Weights of a small transformer language model: width 64.
Each number is 500 + 40 x the weight over its row's rms, rounded and kept within 0 to 999. Layers, rows and columns count from 0. Numbers have three digits each. The size before them is the row's rms in percent of the matrix's.

# layer 3 MLP down, 64x384, rms 0.114, rows 0-63, columns 192-239
099:510466493491515485421512517509566504500547495419566555534521564545499490407454515484456569541517454523569533472503489550482552497482505494490499
103:518464432522486478441496491517488505566478447480512466446509515485461562481542453441420585559464525493491567514541532548540510548530524506526530
108:533501444571497578468457523477525415533481562483418445452558533526469540609618512497475526484546517544430492546483496464482541548486442503485520
102:481525487461560565510480480501450574479475458469553452446557553433492474515471443491503513476489492511460450530458532460552462472510559484435481
091:536513421537534517490499454441511544490645532478464520515503492528524554527504502533497499516497513557441496557499483509531446528464580509445531
084:519484503424489563482514519496478489548525501488534481531537533483524499460483534423530487509460421510522525482525490451459531526476431477507504
101:542531486567510496470560540464522572489534435533471530544479489499508546479537535545473482482472522515520509551535490500487521490428509508490493
096:498481482517499461509555492557507466462502515462452444491586444568503494469532459454510437559387425428497521522450522535590577561526518475458477
115:510531433470496499429540536534519490524457545429501456537497493422511506479492491509535487528514446483486497448539553527507483479505488519455473
106:521488478459523548473499453438522456472488503492435502553457491546575493494486492524500496554473459538503479405436501454511551445504463507526430
105:472542511558512466529503553442472516503431451455532546495518494544469439491524487485547527471493506575531521518527507511527553475471502544464472
088:563449444472517507489517500514488492553526497505512445444455512531506459478485536524495425472403407518510479528469527498475465480478526494443479
099:490502522454522532484565522503532545479452518466464460482468509519498504517576482468520544519427485439508418495619513505563383467474544537527498
100:529535532469509546517445519533520581527499503574468508454495528461475497442549546474503458503504446489483439426522558539480503498503498474485432
107:473502559309468525506537486485494522490474515580444493448591532538478494538404456529545458491525585485588432541543465565384491452478534519519515
115:519438435521515504478521493513515500490518610522528552519570424435575544457548504516473631466549455464517637427540455501524531478447434485547628
098:459504505550473530583451500489439504583594474503501496476464622520479477492539489485513464524450497564506503497519504466495517455503515485558523
091:482499414598509409476534518551460526499488466516546497540496564407518501565559466481490549489447504484490509489552510459508528500511500465477500
093:499499464510503508520532552430519587563475492569512528588536443562487498489592536497474511513452474548490504405473517533496565502535573515475501
096:513488479555516479482429566515500427485526566482493498485466467520529489573459512457527491554503464515468480456568516489541475493508418514500479
096:542543481495494538489489460542489493504546518467522487496480494507501459490469546515596510557474519500442578457568501519462468532486429496506485
098:482462449513480477537514423494521573499531447467523536510502500447533506501562487482542506417487526527433540468475508596518483482548552479480427
105:570505512509519489512487462475536494466451446485479420497488529538547538449477563484507557461448524586437507486500464538412499476428568477446506
099:501468455541487463441454456491523437497519453522423491537481583515536584537580544568511546456520510493553530577484466509524541554495511484477537
105:555509546495467522477466447463483485442461522545416485411536505467489528423525505437506523526466559542508504507522516523485427487446418461561469
099:526557575492525463472453566458466469557424483525476534483444523530460518439512435505542553523465499599497498479485524547536470535445470516517491
102:501544487532527449490466543505462524484528428474405527547505510478528531495558481503556494537536467439594502529621512505502524472461481532449478
079:470511519484530529524446470463506512552408450528510579456445512513521526499495503535496569491534553428551404511473485438534522491490473484515593
095:476508521517582475496474490571508509480555445458496546443483507452446486508482523553482497507486516505464576545450506498423498480512475514461504
098:520507520506523518460511441554504426491533521456541440465492464450494488515396472495529547503494514457478585540509524493517454557465537509567521
112:497423470453461485524438468485501524490476471495488433534491570528465522583480469501463503474526472466501452531522449545478478527521481500493577
115:472495484614525399501494503474477518489567491411457519461527608537449473520572463547489476471534623531488521513537498536475532535518549488495520
089:477433480506479527464445488505499410545509532541589507505480491458488494617522474526475461481536561503511487483533449541486483487549453497483450
109:510482523532433556496552531505488440539458513480486494520473502552519550460468542533491562517523505509496447498483504493499525487503448449508506
093:539488476524534465479534504542499512497508419549511496477457557503523554566540551434508551451466434518547462471416530567502523538474378530528556
100:510517498483539440479560519453438472441459495583479541568538528548478474462564543488535464523465490448455482478515494487525478475502526516515466
092:486493521471518496498505516531478491516381530477554465440412538398519409444507469445522493468539423486431592541486514429470421564492551527396493
101:535481490490442502470422533421520445508610499460498497525454531479491537516504527555507525495532447474463429451490466482567467474474553460441498
105:490531516534553425476517500563434491465514509527468515505464482479494441458538483520511516519489608551475521470575528498539486497541413548537481
092:464531461427463455536568579518421570508539511487495524516495564501481524490403476492520495500504448481546484468491487613433508403502429460489530
099:502501495468466557486515522527518478431510518523483496515491448462493532537427477535495503560482437471500487488549453604469507498476522525536443
094:545487478534498513487456467540501427428503447520482430504526521594471513488509477481465482415435567620518446497470463536514514421464561466483456
104:439495497525578475481520495563448448586532538536552455518448515465497438489467468498541467537389513461487515530522487411568492478482488534522494
105:468539520544506549484541525563464484474549468524470560505567533462499489475538488451486474539457521502579485526475498456535464483492410527451534
101:497459461563499518529488483497517555584493571415500524496466451516553541390539499494419539463502514445540506518559522575459514553507474479566553
106:559440486490481500471562488498536426490512517526487440436563527443536521468475553568492490418528485563477536483579438469469591458501434463465505
108:496489502368507560431488497507553570550511549472540566487473512555516475455602511461508441517470504553514469514440508445463502480454481493457555
099:454532466539490452532530541527495558443519519408418462496454596454492482504527499515491451511581436472474479543456526543441456593473476491527538
103:475478480502562482462564499506476540531498531534508475496464571496461508486576552487463514503527569533481572531519511421520520475511523490380534
097:515485464479457526504431502437514516580546528528470478469546508448468521577545552531484564487496411493464528446504482539501572493522584463359546
100:490571505461573439421522543455452523474496499475568458554504438467463498482578465467506434538470447583486508509456558422486489507511482530422452
106:503547496517483514554474545484507522469598493513500421473527514474475530511457457526500395485412497420476527478402541544505490484475425527500474
096:507478495541516527525464468482497473489587486551527457430580488486532479449485458458463532444483535508495518447539492522510539465523461492534565
102:520461423442486542515493455490527490424445490421563447493543451420514525525474475527525521522460553555552572462510439431487448492486473423475412
102:462522503523464482485530567503533498545487478521546483545524523487486456464442516554558528424492522557530514485540499550434497451529464493478459
112:482543497484512541541519487424497556521496464431505479462511507470490547489548509556501525502481501526508434536496536466459503411503603543464509
094:493496499489469541508522523518554593435480504483449496507399485532529533570521529498507515492481498531572462496522499519559572436427506494427522
099:519515494538467494468548489492531494512425561422508551474505546460513522448564477576491527464535521530506571446570493470535547509420494490432467
101:517495457401510432448499407481464492448429522487445504529500503433532513505390509542527490500498617462513533483549536528465480508546501499515513
086:539509465485489527518464478505515513568503519557485521595477475466551549490489489469470448497367470488433500462425536477550437528486432494444514
090:492481498631482509470549520534443419497535492509447524469563479550473466500470458528455490449464447561547483565504462485485531503516623491587528
097:492561489490493487498458471451520525520485551478565499456498490494525488552527499486466569530438521424527506508446538501505427498494432509510484
100:581511485464519465466499537445592516456449438480559367567503464493511478482464497544512523529510480481478544433550514490418457473436501500534511
100:470543465526561497511516538499554504478423484472579396509511504460480474434533433554520469517476483496428522490515553532544474483538488520450527